config.toml
n_layer = 14
d_model = 160
activation = "tanh_gelu"
norm = "layernorm"
positions = "learned"
qk_norm = false
lr_mult_o = 0.99
warmup_steps = 200
seq_len = 512
Each number is 500 + 40 x the weight over the matrix's rms, rounded and kept within 0 to 999. Layers, rows and columns count from 0. Numbers have three digits each.

# layer 11 MLP down (transposed), 960x160, rms 0.193, rows 263-468, columns 0-31
475454524484524449499521555569421516560503501482518459557505594486473469551454512566452434528525
498502489494489496479498515522506492437523495470501564411441554500517584496535517495566468491480
510486475487538492493505537473408543483466382503481501490488552497462457525420429376498488568437
526468581483473367464467561508520494471451545480463513535504472461538446549446444466478431449475
562552620525473604555464429511520479535472445457542516448410473519578494564518632534490509495433
490549404490503569565537535583421451462523528447526502550496541520459423528568475586479495473486
554591521570498508512506563436450486544424495487502469470457539521505463451539491431509450484533
559511417535450439492505516494486452487578491451474523470435530454544408516453526466473532505498
470488440460487408536489473445502498588499386508551474519551506470445497432533509487526480556415
530548491513406515498543530554511550451462411436452489564519470553503527516516495507504453581496
514510575507489595480485532479468465560444547493449531553471491482473520471547511441472445458450
416538439556481429511529527509516459416477516516494490452523468530553473489524555489494486424446
412554429498414496410484456492465513461364474477550519484484441454531533462496536534568455485479
474451481516472479537464533521566487534528491543486496541501490447481478458473537513463488529505
560509495496459435489536447471496488516529514457507514481590498476505561538486441503450528516464
458507496541516571467551482454480521482502486480531514540423480537419535484485538440490477512503
498454513439453475549538514522481456550540503531470521464433507522444464550469506479504533547543
521575520430489550512545497507471431490480511497502523473522478532595415470484485479565498458421
478452459568520510506467492551490520594509456501488556452516477526471454476504465441530471479511
485552486529516541470424550464464520484546423585430434568479421462519462460493534528469492544453
557471514448533468468458505518542455510520497518539466552533485502518482523447517476502535446470
484497472544546552517463450397496482522530490469424451584489446492448506494486469478549508547541
518444427509466428510456511475428469529516456432452449514500400514439487505470488508467480504492
493494470495571580444501484486483550506471466517546513499474520504496586489516509508531501457416
499410524505499483445486512502518562495514536485485487557525533470541485494514524499453543384519
500499532460554569579508462499435469534456469465498478477531498517512449468496407518530489495550
463505523476448369493525570492473530524506515498485482459409514467448491532428485484470499442463
399446429486587505480463458452446510537519529507456530459393534482411517462460503494475513563533
494448489536512553494483585432466500522564530471534515512527511508488489500510554481491525493511
524486533438516506586499523572569447505502503534558484528513554517492456507488545523494492517472
504539489487493596568500537508444438486507510530491574440472478526553525492456493505552530473464
530472464475533597521504430561487619499416546543470506463528505517471506477496436526450477537433
542469501505469521463468538576494382521486582435523522492564457492490578462489468496513486494478
527406536500424514567534547499485463489479501506494541538494530522522518464438456500509557479478
474460489427501533481504495499461518518475482482508520422499421511503440474532477542497537448558
503511450419522528433520548528457485542475499517467513426423547557448484435501565438612571498523
453481514523527402494504479469462494482521482495512514470490524494466489538521544473507512512501
552545505542469532528428520488505448497541496505505529559535547572574498537440491552586450535495
507508573491525490525496535491442450572507481529446478502568562557462494546516404460497423512517
500522542477528448503505534543464473517539524521528532497519560489507482472495474487560499496541
448463520529490447456465502417482483484521548508449470515492518536519571477488484504472501479496
418465453502529465529542438484530426489509547434509493522528554433469411577566506575466507476559
470512554525478573499502440495475467481532490546519446469519520526464428405535487495465490492506
524513500516466504545489425430541488477410489503513478508556521486492448526459584457498499493423
494539513486495554494520467536503484468492473514454487509465511518498460509489461535527358510493
475495510511504568493486532473418537512448506578494475521508530529488544517562532448501492514457
571478534530430470521526460470516558539524475535582494494516420523512461434528489473519521454534
479522550497544487462531507530573444495494510525513484485522514504527534448503561504509471489457
555480496460433498541464600517543485495588529473477502514518396491428501517515542399509480369499
547561510597597444518539484602481467483549429487478499448537575526454527501424565489467484471486
535527434407478562614456505492448475475574558465527530436518453504487481524464459489555512542463
514486490482568563457469479437474499500497501489479473434551507493472533535536440528431390492491
516463537524469553522480528443534471546576571470533520486542440518534516472423537579442512471468
465469413457516498514514466514494502503482519482514480453506554556524431449600477492497499479481
542476470491459600452545451442443482560440538470514497543519505459489505460508432489456508493423
504442473454543615449475495454433517537525539555563519539520496527431484457529474428483547470478
557510518490476412607513558520531552505490450472546541533536479492468483447481442535570510529523
483441455545500469443449427460467487581501546518554560499534554511564539467444511541477563568438
483558461494509523487489519528530474516591495457488495480517470440492492551502430433463537448514
576457417621547510476496506526410470525537566524447554560537503509535506558465472509512474552483
477495531518531402526509481431520488468500496528509481561495534483524484520530500533483562499516
467626539557465476458441578508530519523489466510470497445498548514507456487540491421534509467506
491470471531485505519511474485408517521502453466600452528500466515475525475565494478533517509498
431537582492525530564422499512479466556570503545481486532503529470471503541505414500538524471542
492544516499471495485533546498522516494467450477492516398490527563495540453551494540487455445482
457476483502415582499491524523474481476479508547500401446494538493526540541529505553448527458527
507500491556497382479474496433491465527451448519505506516461487528471535533522522493484513450509
470497484515546473507493517497561477467506429558528556496419457528499475489569496512582431531517
511491487506445492497538506568409523508511457508512483606465561458511473539491467478507439510545
501447503504536377465446532520474485527556485472522487518538548489456559520458548515409488456541
471517562490543575501537578518595451474530507442594469497544503515481425554578481521506543558574
507455532587473480532556455567508468457589444491488429559493431542502425531508455531496514396501
544502473430530581430553499546416518460495478516508529514471464443481360535537499479425488477442
472524579615614516525407450521488497492480445483469449551409508423540530456499518455484509555510
485491490527462387494504541490489402484537533477413512442455458456458488429486540471497406514557
469471384507526469499476514504487455475460504491506438489474494444458475516518546490485544462524
480528463498520549438526479493498509484530511503571585477472533524431449530499455552566472447488
515543494458511461491512549493485547468546474483514557474565527459516516585495490464483508515538
485492560508503515482506548454525432525474451519513515506410461500472487467489525538512518528435
485455456457566514448499464526514450524564469412467501499466487433483465484472486422462460458526
463531471466563409437496578559498472507502511462487456527435518505512485528525467534439540511450
504478487582526525451617484583516530511514545482493551516469531522521459470491542560458460499543
512473484473476507576493483571472410576450468517480502446543526488451467603536525494534501495507
518515485502490495509576520509562509447519494522418571535451494474527550587461435576499460458462
602482515498551404419503546529526535557460432400507477451497496476486509573480564506531463474512
432497545481491424462563455532539491483526512471506461487474515488552447470556543558450414476541
580545511524484517538463574520493500546521507485496491539498490515545461496508460469490535520447
524514523503482403517528505472456454491557465503488457518456479509531478524554427473518588483535
528533473548499468522469482461536458478551521540497494494476480495525468583482528460550474537508
522593512543470536458533483450493510529566556443474484529593487508532363471496406508450549518465
519511473489531453446525465456449491497525474476528535537550499533472428503460504481515516486508
445487470469526542525528538546462501444426471495490454431480517518522440475540446480464482539410
548437446470544556479570484566401526480493496433458495448563466538546443516526441503536590526478
467490550509492494533503578537514547473460451576493550513436486531522402483590535523471548561527
501495490488510362516519530454534506523535501485521490543454498544537493506493527471501465473458
518527479531551552519502572549469483535486543551437534470517505510539426544466397490472536497528
475407515507530551516513475463452525522519549542524520490475588533528536488517535483485487481509
511484591529441531495511504503453464488505565584561480519425515503480502454518468450521538483536
527475508412526514422558403496527496527447447513535512469535449518490558545545474504482481544479
506459580591436576471485504524506525516554514542562388465521538461436425518493442508450463544491
440403487405474499514510477516527451523522479491461474527577512464458465548517442510528475555440
497519428462574441466537491465542513559454498466502416503497484486460482483574452499509495485442
398547486519567384489464485527461414454532470532548516543484502488466491508430476422499499549526
513557495530474514562512525575584438450522471455505457489433544501457487465519422455507593500471
512439478533524537495538483516455488516573479523494540537470397419489559522544549493479464538464
552518511555521550563462469475487479485532486477567461541496491481560484541556465506495537486472
588535522514391489482499465480535480456470622476572528492511531446537517424440462566532558496421
490528517538531513513484533520559487517464491454529521467500509573479508504484485468503590565465
543444446493454502519472529467477502506498534502483482557515528492479468465491439516457473465531
452495425521484488580525532515421515566512548543554520584446512427483493509537517474388553515462
512521493546470494442497557442509541538479545514482501514534455474472463465518495536513544519519
506496547522442468566526523490544460459563563506505522545497469500506526506448452544474524440422
551523493512506438498535559469494481455444466509503536502512501541514497520545494463484521487524
558460523540493504519405483510478500483500529534541486526502508485467537478522465481490485532501
507539386414503606496487422418488461463518520487500482536473501473483494479521587471492494588479
543474550501492540493574494532525556520513582550482520458537478552533477427512510535465544468599
514508427523474517424563564519563474558499486459466504353608399536514457544475574574506494534488
501547475499454419480491462467467450440459505513513416507419465433485553462540495433486510524493
461523510447501481532550555554488541485469520514460496498475522445499412561494506489528496491534
447482522432454494509493455549588494472510501487426508461462456454468474453499503503495523494477
525470487452484505458511499469435425527434505515502493502479615552463488473475572555465529514476
545556495518557450496526510477471546510470537452524506483462503460421486521528497507455527543485
467464529442519470394527519485452524577434484521520507437442502499533528549483529508475498532422
480497501542485407503499537513529500489507495502495531493451549520460509493492540517488529483529
414485458483516521539475508503577547541564464500547489526482489436513515460560524498477487481478
461448462491534557502433454500454563531526567554470420490489424438492466614564504612521434439522
507588453450532488507421505506544481531475373598551470426449520533497513463564570544475510564479
464496475513521482547493525478527476451501469538514480388475507494555518533538476479517482456427
493510496460501427542549502499469531454511463484455431506507447589532474548522485519494469554473
528513519537532414485467540476395453523527459490581540534480518451510460521487489498527528517530
448515470527565535436446557503603569458516475486546465483491465454519465490470532500515523429428
492510488448542481591526481495566432534499453494500536507534541455567464499495522493597527485521
508466490522501489462515536515522529485496552532534445511460488472449550515501530502506528508537
464484475510495451501481403470557482536496515514567545490466431547529373519537515543536534472475
432483511464543495482452469502510530444496537454515510508429500411444495497539545483510465445496
499476512521499596521466564524438491462483547443477457470515460562596494538522480497619514585531
508466530534451520539474509457539498467514574454459519506503496473474480500545463495485457496448
531550577524483501482501507523562486518440511552494563531454490549509478494529472438510515477508
502484479529469509460527474482493549523525464492447511516457530513529547574532527463519496546564
497530505508510439503422469484407565544472460479565456456478593528480475499439482540458543514525
516477482519518468535502525518548506502463555559554482506436564473504516567496439475544532538506
492560515485504394455482525498487512498475498519512510517481480484509511495523498487499510510521
495463481495458471519479533559515516488526540492480499560451420537465532484449471491470468517476
546534556458425443466444476486486566496547459573556535492535458480563569484488514488521497523459
520472542499530417514532428451548455529477460476456484496448499568500476422482486550486454532500
423489509496542511520587606470439518479429475456506469447407410487424436488543480518491511488464
476544534451518554500490527520513540438428501458579526525495542462580488545531532431520514470454
421519530517480539419524583480519470551496468596496511523548417512491518546481511488453398532555
505480538488352460500458518480461471438514608556481474548464465526501411450563519528513577473457
489521541538578476473493477567397513498422470469474471514498497514526483469545496561545465535582
544563504490495470548499481461549544461479521485491511540554453412517486511503443488555560495495
450489457509466511539464498474556526481500605516465493499516530498513543469464490590407490503535
530509477534505462554480519519512466457450508552474467508524454512534534488468463507437538536521
503463522559438523504470439493496508500446479521448491517485458587542544523475477500559493503525
540477549442542547487517532479508491407535468484546517464504513498503568500453452474551504545520
428446498481498568530461475448479455434490490550498538491519502453581474558448496509393515516478
550583524542484538482549552448498525500408506527413524498467603494507481459561556526522472466445
524474517547570445430505504420442468539480473528531538529469498522504489454458446525475501469409
464572481430536559484504482464528506416563568558482533478510481586542467509560481479565423409477
513501524437540569451460531465473403538476491507491518533483505533466486489515503494481481460508
532562485613445476533492441469557524486562527527540446535402439508571477585597493536512446459473
498507489500507504534543530417519485495581453482443529533485459500507564465471452454518465507509
494490501507589465528461478509494525490516497456428454462605497530507502538483457473511446486527
450484481496439506522514492490468444497519459525516502511501518478499504524552559448487555460567
483480517509525501513519420512481509486495469557455460490513486488528538513473507423499446449478
502537540445468491508529572561530537495491540533491518514502554501440535453502542426515509487494
484495499474508487511470578455571437511492475539507491412505546527501484541524495488436457504521
527531470475479535468521513468500454487460605513472445478478498520528576504506441477497449448512
513456534553464524519431488444506444513541529503537487398422591532499510467480595477508543493546
606512554432449507592559446515515450524452476527449509454518457487496519458516539513483502526505
486497506449499537491477451522585629562458450481525527443428469572438514568473461547421553450557
483488456481547463503521524523474531473495519499503474486469568461503489538504487519486519460536
479555526481523432546524611474438525481455448488504458456435514517474537519550580552414506484469
522528527471483390507541461471437414516514508491492443520477487467511470512461451521475495532488
494500527555518446478530512503502466590536502535504529528481554477572467479560485434514564452509
497456505494454558486521495437450425495474483464468490502490457527488507491541563512471549573470
457424482403537530428489521477499502490441544522503590512440508595490491487530459560513476471453
487518527465475484524543523453465452510411522528452479493472496512528469474455523491437499512428
648597482573501510518546526501472400426521481473439476499502461497489393508469449506469562545504
514514533519484455510551528528490473526424516514427458512456548472465503507544510486415484484472
481481536522509471520557422505515485447461511538489443460458538542471540547510531535513512511512
424520440490534469482469493479477516462419465507495491494458562489516514451504503476495525516463
493558465454504454466426508512539468446516479488526540440453506535563527453535517460523502466483
443500499521487504545466483492534491477461516530529576488510505492504536498451587473508456528435
512480497456539490512501520463477471522528497523507476471441512587501483474513546528494493552524
554542477532498533469497464556481443510486484525432537476461543447539451414483555568508447439494
449513493574423426508490477515549461502506506475458469496511464531450522523492516472474423514513
553507576545530483537538462548461468487467477425464515524448493554429524449529536442447550440528
507531527486478512478515487475477451441461422550550534505499539507567559425484511516540553465508
400457516516454566465455563509455495492494512473622580469459432512475450428570538507493548472468
539502498506545504538541559498377497491481433499528493472490516477518484503480514459527447471470
507492489537525510491474464447457570496588483541501496558542472497516451525523559536543514457517
513475477521523569422533577490482525476476479470465451491575526498482472526484514459529522474505
514588556525533550457552532537501521499489456519461507472519507447443473509450520472507548541495
472504567503485480473522524389480506491487483534445547406470427496489459486524467484533499558560
456466550487490464625484560500473534471397562499556537467466531534490489458509501465481523504523
492447488540495421516505461465516578497478440516547435481441609574517462440451515542544436499447
473520483578448550542500452481476517467513555521510499540454517475550495490454494527463476488473
495541498538477485433494546577460508479518482489442504506554428562484502550453542515463506460514
562511472483484470511533521462486486538510488538436519452472523515472492479479511489530526484535
475523446530439494484437498510486493546471492480528515509516530581518492516565449529503495512527
512519513443458503464530450528462546515504448570471448572467518539532436512485536545526548460490
513473494494462464546483483510563541457478407487447510526528543522462517456477490532537513524525
492492528540436495471475503507457514508476481524537538541520477592546479472482491442525567491532
490581454522510502517532448468479495575552467582516517525543538494512558541509449533461527455514
520465541467498558476507550526583537467534547496513486487502435441578460542434414518446529538510
# layer 11 MLP up, 960x160, rms 0.198, rows 264-468, columns 0-31
497507534476545539449511547497470572518520533503513483498497504533490506544567467487508487492457
440422584539449411551532541418467572445500514492480478488521510480495525520473511516488561565509
493523468492510516521481437634537525446442502503511438512548460533491565500526606505458488493541
523531510516497591525505495464548511422501445563441507528504511499526530554473474526457458495499
404466548467540479448527467440498565532522496472519436512552470435428508528520542547525493469449
508470477402518506551486511469472509489502522487461547427521480499501478483516491536554488479549
524505547456502516459575482510491510479519475456516442473512433485533482544449432477574487454522
456462449530529511522481560469431497512517543418464489442468508541519521514572544507477556413593
482506493502510581483453546538527483456534440474425511474573535489599490557562647506540494453549
426515505462491568430477468488528441482462535523496510457554531524522565497428509473514484542471
538536459493514528508508426478473515562493481506562585519490533459510479478501532506557543532529
571569508565460521518390499425487502504509558588574558461479526431492601545506513533458561504444
549450508513581493517519527483533508472588531499545576488492489548566587441442413407530491457580
497479540569503495529427470475470563476478539489462451488464507449473485513502473496438517494481
464564484450413496550487522496487471481542483532512548504474480517523496475523542490560507461530
496548563478453519484484491532567562513522513492464483501479438515561495548532439505507567451463
482511509505456589484489503484497472454486449471463547439462436487564474531495486502515492471496
488488479464498424482426505471453492460509531457526500484476509456494521504489500462531531486480
447468501527433589563445414473490585599436499498472547452487488544532455480486504435495527463585
519491514524473506495567531513487504515488531481505560516526435481422549463531484478459480505537
478539485530434508503523454476527573486484480510481538423489482489476577528521529557493443489515
468496474476543449540505477498487470541481498510537457503554513514469541495418514474454511573526
439518441529489543482499525467591469519534495533580494486440468538525499588575576523501559443565
454461442491544506476444470487504525467550582517511515579536434478492502512466515483492639476447
569416469495441495508480510447441481536473469487467519447543449462506485509535480556471524492502
468588476487511463440519491571494510545499502550496468462509513529552581527426528470448481480503
477550558536574589454564566471554433505509523433490466529490539482504450481490497502532486561543
455476538489495525531488536420468576549491510471527419516569489493471590466407504471554546508500
533574492552526454406469483486510585509552486408401565452539422533454545455513470460505514533510
478467512482471515429462466507450503452519526484483425578493496505459566532503508472526513518499
455512515519522515512413503532506429532522491456498439496480446535527571528562515487553531476462
557543527492464504471513470447563583528522455579518524489541563519527455485509565473506461507519
467473517485505496535522573525460513438502518465503525424491513467485459512501513474495534437496
386470434481441477491511549554500499493488534533489483510478550404492550501526541496503507550514
526498468485486556524496560489486466409391500457544478526524459511459534478537575516505498553489
482495497490522522493528432450510513486492489506459452498482530541514542464500501489497530483497
405481513504505519481578545421458490510505434529539491489567588441511417521507502484533516491504
476469489540444512521515493474432516475428510503530491431546485542472480491497436459483564525497
490485525506510421557492533529458561479475416427429433491464490488450490537481530438527482481563
494504420471506490484494540549499475509443590465522548542474476490535488559521548460522434460457
409475502443558445533376509429536555505455532528434496560547519417526549372398457581533550555501
482528486429518536530453477514474527471470477466490484475513473541502544526452490459559518487428
506503511468508490483446461578530465474409476523522492490522446442437444459523491478564478477467
510500486525507554486551506444533518476546526517492474447538525486584516494467535452435488467518
507518486456527588536484485552463580402443434487485485462470437513508473493507488480568545470466
517505485467542403485498490546493498512458477463559432505489394532469472528535541559498512510483
538564490540478511440537588486524579489480500461460555534599467521483523479461514507512548551566
535535515505553447538617459505443428426493518485530518449567567434528496482530598406496536550489
484518498550469485534455524473540470463464537505532519491568507528526582562471497409458509511536
456504526550569532469474433503552533420454466546471482541560532493427475541482561512498480503581
449640457504510529552508519592484479446530499486556517421443492522489455457485544477526501495436
491504516489532472483578472419471524496577496506508512537511555577548502499491435541526514512505
511484420533480496534538498429533532476486458453500499444533410527531471487510510508479495509598
521529484513557587587468450424428502437520501511529504437452516486559457478488433436521480498500
420434461467444455523471560512490476511504519476537538521486485513501473470483475518494559475498
448513469485497425512520510485455601509525447541502537514511488514467581530464556432521486485462
446481537457482542455474503487517512491509514473511453580492520458502508518441460489479487522490
479529523464553497508450546472513401499457442488561515503493437429509496501422427552533506487486
539475519518496529485519476530548536540578507454454497466531439487520580511431467522548523462504
515516508531520498467602400541481531486479575442463467539565500531431469506494486477499491550474
501514513450512590550522467516548567490440437502410440564475488418557520522515465549496506473526
535510448441573498457527484535457505507540500472405450541504476549471468498530478511443530451494
491535406495469577445497510477470511432524479489582486537481449546520416456459521515465505483549
526477450525524439440415447510483493521443503503480557495543548431497485490486442503526526505458
411514536445498519478542487515501503441460510487528547499524527470489491490471433513466494486548
505541501485549414536486473505467475540454458480478480465494474451488466494496484477472563539476
471522533494485483469472539445555505513472523462521469506484546485480556429546486432484550500513
467506545470468545488531512538448519379450469520472494539476566436542495476534518475491503409464
451525573458463411528592483475509563529522499468442540506460474563463559535494481457533486538510
456517496588581523533527439478560459483525502468490498462465478464524480543480529553480447500518
488504482479493497498454460500490618458493507509507536527455434490484558521447595449513474463551
485545452511552486524494478491480554489515508489542452524501531414531469467527578457486526524492
523440495465448454420524467547546543446516516540531512510476449565451461595561441415502481453534
509540488489559465552473478545424539472513499546574518528536462437566503482558512474526476460514
544479470529533467450537582442536475453521462456487525533499400504542564474528544571475511478476
464495533542539493564468531491472498463553518534521431494525536429480521509436477492551560543509
513525505474491523533536530603494509441512437497502513505519488498491521481456456465461570479539
446506508566467506577604535575583516495499547437532466493510477434496616496557518405463464492526
471504569536523440483530503437488481521428494477560494535467444430510572507554512531529512478456
506524499523486536496496481517480538447552506526471496494547433422504529485427470516498496528472
491468405512510523551481479502501533542490526473480413521482445467457498484442509541443609509510
529487527546496514472488456535557487483521497470490563491504514570475508507549490499548481486565
467513508515573504451417527479540516488514480467417432548500530487487515489545464492525511562591
623523498493498488469507543473501492499468427528498482428516467407550525486479542492481574481483
470535508493499456523517480528545528463498467447508513539536527504521464475504517465474480516561
479478496439454480494567452536489574489469494556534449470529534539549456515489457478538521482474
485521455524535459482509460481467525491482480484478442459502477461488531515488481481494560556447
492498531462536465546545563466497552450472477466415515489467451516523578537491450462575498425486
423560467534511488497541506468503500515498526460558503553481528520534488540536488381551569512521
515519515454443516508461508500584556513504498430529480551442512488498459534479507449482471505570
485503485565464493493555423418454512507550500438521552509508503480515480469468448511549532560512
517547528522565560454473499433480467445432447506498437507469416485530495521471483453538523502543
505480448465502431572476455517480512510486529432466493451543499525427442478561456506467482485532
507497460483531459468525507500426497452536558564492479527422437437521521442442481494506428536483
523511516451477473468493444588479538475555485492481442520485475536526534552566498562480534492493
523457509508527479460532520518472461528468527530493428461490569478485511503426487532383515461492
429585518438474448469504459500457516485518466522486527595531458458557434492474519413480443409509
470563518521541506482581504480510534500482480506476569424538457542438532523540506508448397497541
454514511488547526476484427448536478593471502437469489448452449516584582545542473475464500535536
561496435466585531423576548517497597510457526544497487433529520425515495504497519498503497546550
491524467485506491495482527607481521442435456474473408463514393543544493448514526469496517524487
466441463456546504422512485488490460551496476455551543466495452507512482500512506442478486479493
544491544535503490581500455457490517383502458494478489419512396483539497481465483457567495496445
554455489541504529429500553511469572470494438545513475475571492523444503534493496446489461503539
543503475533515517481549464435453534487457515458480542496472476477408552464532443538548512450518
432498532560398527481556526546483527444444529543517471510496485454489523512496511446472472505454
521520489448490521518506418467513535480530541488565501444541516513538517475568569490511451398515
495497549516520529451531546444464474511447447470528457408512433444419535506510525500501504554531
467489467519491490488487495513455498410477474497467465632494492522504473498466481464481523471465
534509504438522552494498521545507502508511451521450426533429496499490516506480456576473459453486
476541533548513387505465479538507463467521459528449515502530545562446499529498500502481521478520
506514464449461506438512462478437518464516497503495514502492485517476497537532464473521521561499
429512524583542374507440486438490460465501426461475515571538450437541462530436504429480542506526
430547481416496542536449517495503488503510595445412543448529522467511487438518492479530475537546
494432529555513531468443589577504417491410529515544480446499471452547459501529462506457475502517
506426455468506607477454461550429484496468516546536491507518486473452503530502518511523544465532
453510495494431457452524449541527501529581473468493555472524514496488478518454462466564539471525
491539555520539450490474443520502549506543448442525588461540487464503551466573501556569496507487
474550490462493507526536534555492580486547521501514556503560447466497496573518490532525495523481
453519473514485567508452485496522461480441528446540453493534441515504490530470519480480516465551
516556510455538520511477441498513490494443485402460498558436578524540564483468531492470472561454
500509425474502458461585485503500545479508472460517474466500442485469508490511483436481491555480
520445477541487500515510509486488520473541585465538508423493437500565500497518557434421488535536
528428509512469467458489468433544541524512497519473485532509481544525456521456500460546487486529
448506488473569497562490482551498474466476460438459504560554501533598540483499487496527505420563
521491528541483524553507469457441532535485536545538455512554518526502511457580489470463542397545
552496527525535476487579526435520520497533508548447459435501514566474553398530511517522495463561
609481508565516497524510409539481485471464504558448479478490505452480531509504450450494517437580
498500476527424431518534544509471570500553484448509519500556511491548526417476625505515469474482
446519516532478529465491512458542466468473493368490420470428486460496489525476531519555562419462
479525512529515500455416475428455490459435548519525471503517548449505512533547494538450551413540
498563538493479595535490515533459501476495493418455516507464507473530485517472434497494512454529
521508408537455485539528533491559480464477494400556436465474499454510498468434491440455498544553
544492414443558457411473496564449513528489499473473480402523522478519550449515530549478446539537
484569506584518580513527509544496489456465409515453534475527526521474578446436494516558550407581
520509531529482540513512523477548440471449548492448458486455450459539540522549407494553525600444
550492526531578513455582493506424527449461512532521501432493549505515505564509565521437488528578
466562538462481490542611486479505502480490481448495507508496443498468521502554519461490468545496
494468534384525522433509468515521600549511530483449550522421457534528584434479578495536482511524
526505431450511551430516496496508516502527499536540481537491452428525542498528452488490492476559
488450530519509512499472475490496481546470494470492509531450505504545490536438455521523511499525
530522543496526416478483482493466488534556532517549473548486498452442485501512452453534518473553
526507387527424575541498511524497496466527514556482480504510577524567519523583490505519472529461
464441537455577501513506459507542540524486499540527532466520534512508495461420537509451500445486
439511523550533450432497563494496483484471506434519537471485430522485540552509561522530502532494
493493557492567540472530535529559606497547516465494434475513465493496505484526519487392516482599
487502511472477573442538440525539498516459483407459479444514533494515516481503448536470555413469
566521447492592478512392546466505536423487451538474437460465478495486489519517551467570566499545
459517488490454534503447488442549490482502545502492555519432509484547531515519465457426475465511
518516501525521507489526521525536463559436530479457454537449494488521485527483450440473540446514
495475516515557498482464481505535435484466529525502467507514493598519484466445525470583479523525
543485483519512491523452529546542499466465553441455460521505554411456559543496485489495545476485
541492448531516464584479507458533498450413470573527568464497478447537524526450526541490440518531
428508524546435517484436559470540425484518566535523425499503501525524489546465433515572506449454
455485518487482515499520512478426509487423419497468539489491493468562560512400514557475496514479
513475515531507487494511491467476458493435551465513544514571529449530514529457503521518483545498
513528505491467567539491545503443484452454469428565415498548444469475501503539526498480487575519
521574422578511522479563453534519460492483487572489535580434434474546508485436416525598530499484
480481481501502412482485467479504538468512495517502492474521417516484509530482479485541487522474
505504465475481471539473584560468492439474513536539505573543464449476476450469582444450513501528
437519522509489576533513559515507517503485484482464483453478568512497562440440544523463460529558
522532509559470443409567461515524544491474509516480409476477477521524501475571477456447516455501
517488473475560498472459503543501504476552591500509530497464516573480566496499508428551443537463
537537463569504471486440412470419545471472534542502503496549547466546492467450533401557542483556
543560487540501449440474526578475602454471450509515500491571436465505473509546483545501452468495
536569486522489416432465481431452473429422552463516494480448524415474523519508525510546417513428
575510560511566521531480482545506512423541452488469514519553535463432532476490562451509562547488
523546555527481536497564545506529569539501535540523464484471505471522505462512462499426448484484
489524472457530511453443454494479518487510531497547594481459474521563456507543477460492518487468
553552529555546535459473429428459515506553474443498540572584480491436572434427535516588504563468
515486484485529471556525570411476541467491466488496453538498450560476547549496516509561475528529
493473494517524544515555458499458448418431473524521567583560469484501576566459505530484466487508
484572439529527469534503485586534481439485522508511434549501454474510473459454501525450523451536
461530473519486455508588414565555423471476516462492499526469507529508469579491474456492552489474
428450509487530518535483498534519442480474520455473482523481477475555546515452508464572498453513
493461499560478507534492406483538510471486480497431542473535530497458491475477479456555503432530
538538457507483518505496422455554487437451461467535452385528525515458455491559480420534558494482
437500513568484494545486482529541531499498435524438506484465485547563464540451520489460535499584
479531467486443463550491478496514512476502456445413467480517484462483505459456534487544516451500
549447506473564420481472540488521491534465433457493483498532517523548467495548494463546513631512
507535544453469486510484500488460533546498469538533529524508516379494506478571498463459516521508
528510511557468516458540519519517525560482453503449416486591567422475467525467505447565519442491
456509440552549536447533506491514498458535576495540485485540472443543482499513496506489503515524
563506470431434530463518415526528513518523571555438528542551542449486515599564502462478446494466
493461542442502507456491462487521508463469595447526517435540511531488572438538524485452437488509
483560517476509384508472529490524534456480454450529512452464463521467557500545461466418457436471
527442469465550433476488506529543504466474507502506520469446521451533522500382489491499509558488
491591385453590534563474471521475501449559460458489472561494521579458533452538556592516513493496
470473484445442580460461492500552514449492518485498501499526445501555576522437522517488500473443
444504476450495523511486555481431498464501475502512475440508533491551435460469502443548548513481
441514515533486453524418483476526517532403484463463501525411491513426554554458554436559545444504
503497510552464579452483452469484529493475525545460510585497524512513545534495523482553490454498
532555553492458528528469497537506498506502476512508481557560506461504518446453444507498509567547
483475524497517462512520480561492592456545403430534431577503528444524497536470459490487515424480
567502488504487485426534562445528450581528491573432543536556453483584430461488497421565462483508
490488509497483520459485410472480505482488547503501451482547595476480504514470504528527517449480
486448475479563512474503491602496481464536487504491520500530466544480565541528443479500528457548
509551538513556491525453540476442613495549444547489609493486470479536527518521437472433482576543
474473531525452545474518488567463516467567542491456482442502450509507485519512496448541470506535
442494484493441541491525489528518498473517525497459566452489457512522456512449549487484429499488
402603480472555577533484495433403477489471491500415492486536557521497485477511429433492455570455
444517517497517568511526414552447494494512582515566499460421520529487517537520493517538519477528
538455509502539473554573493499482633539528441527462463509489460525482561498546494500443474518483
474456495493563457553511487516458529471450484521532414480548477496569535493524473482503488482506
470500529575551478448468495517462421494538526584538515462489568457539480538514428428493565539523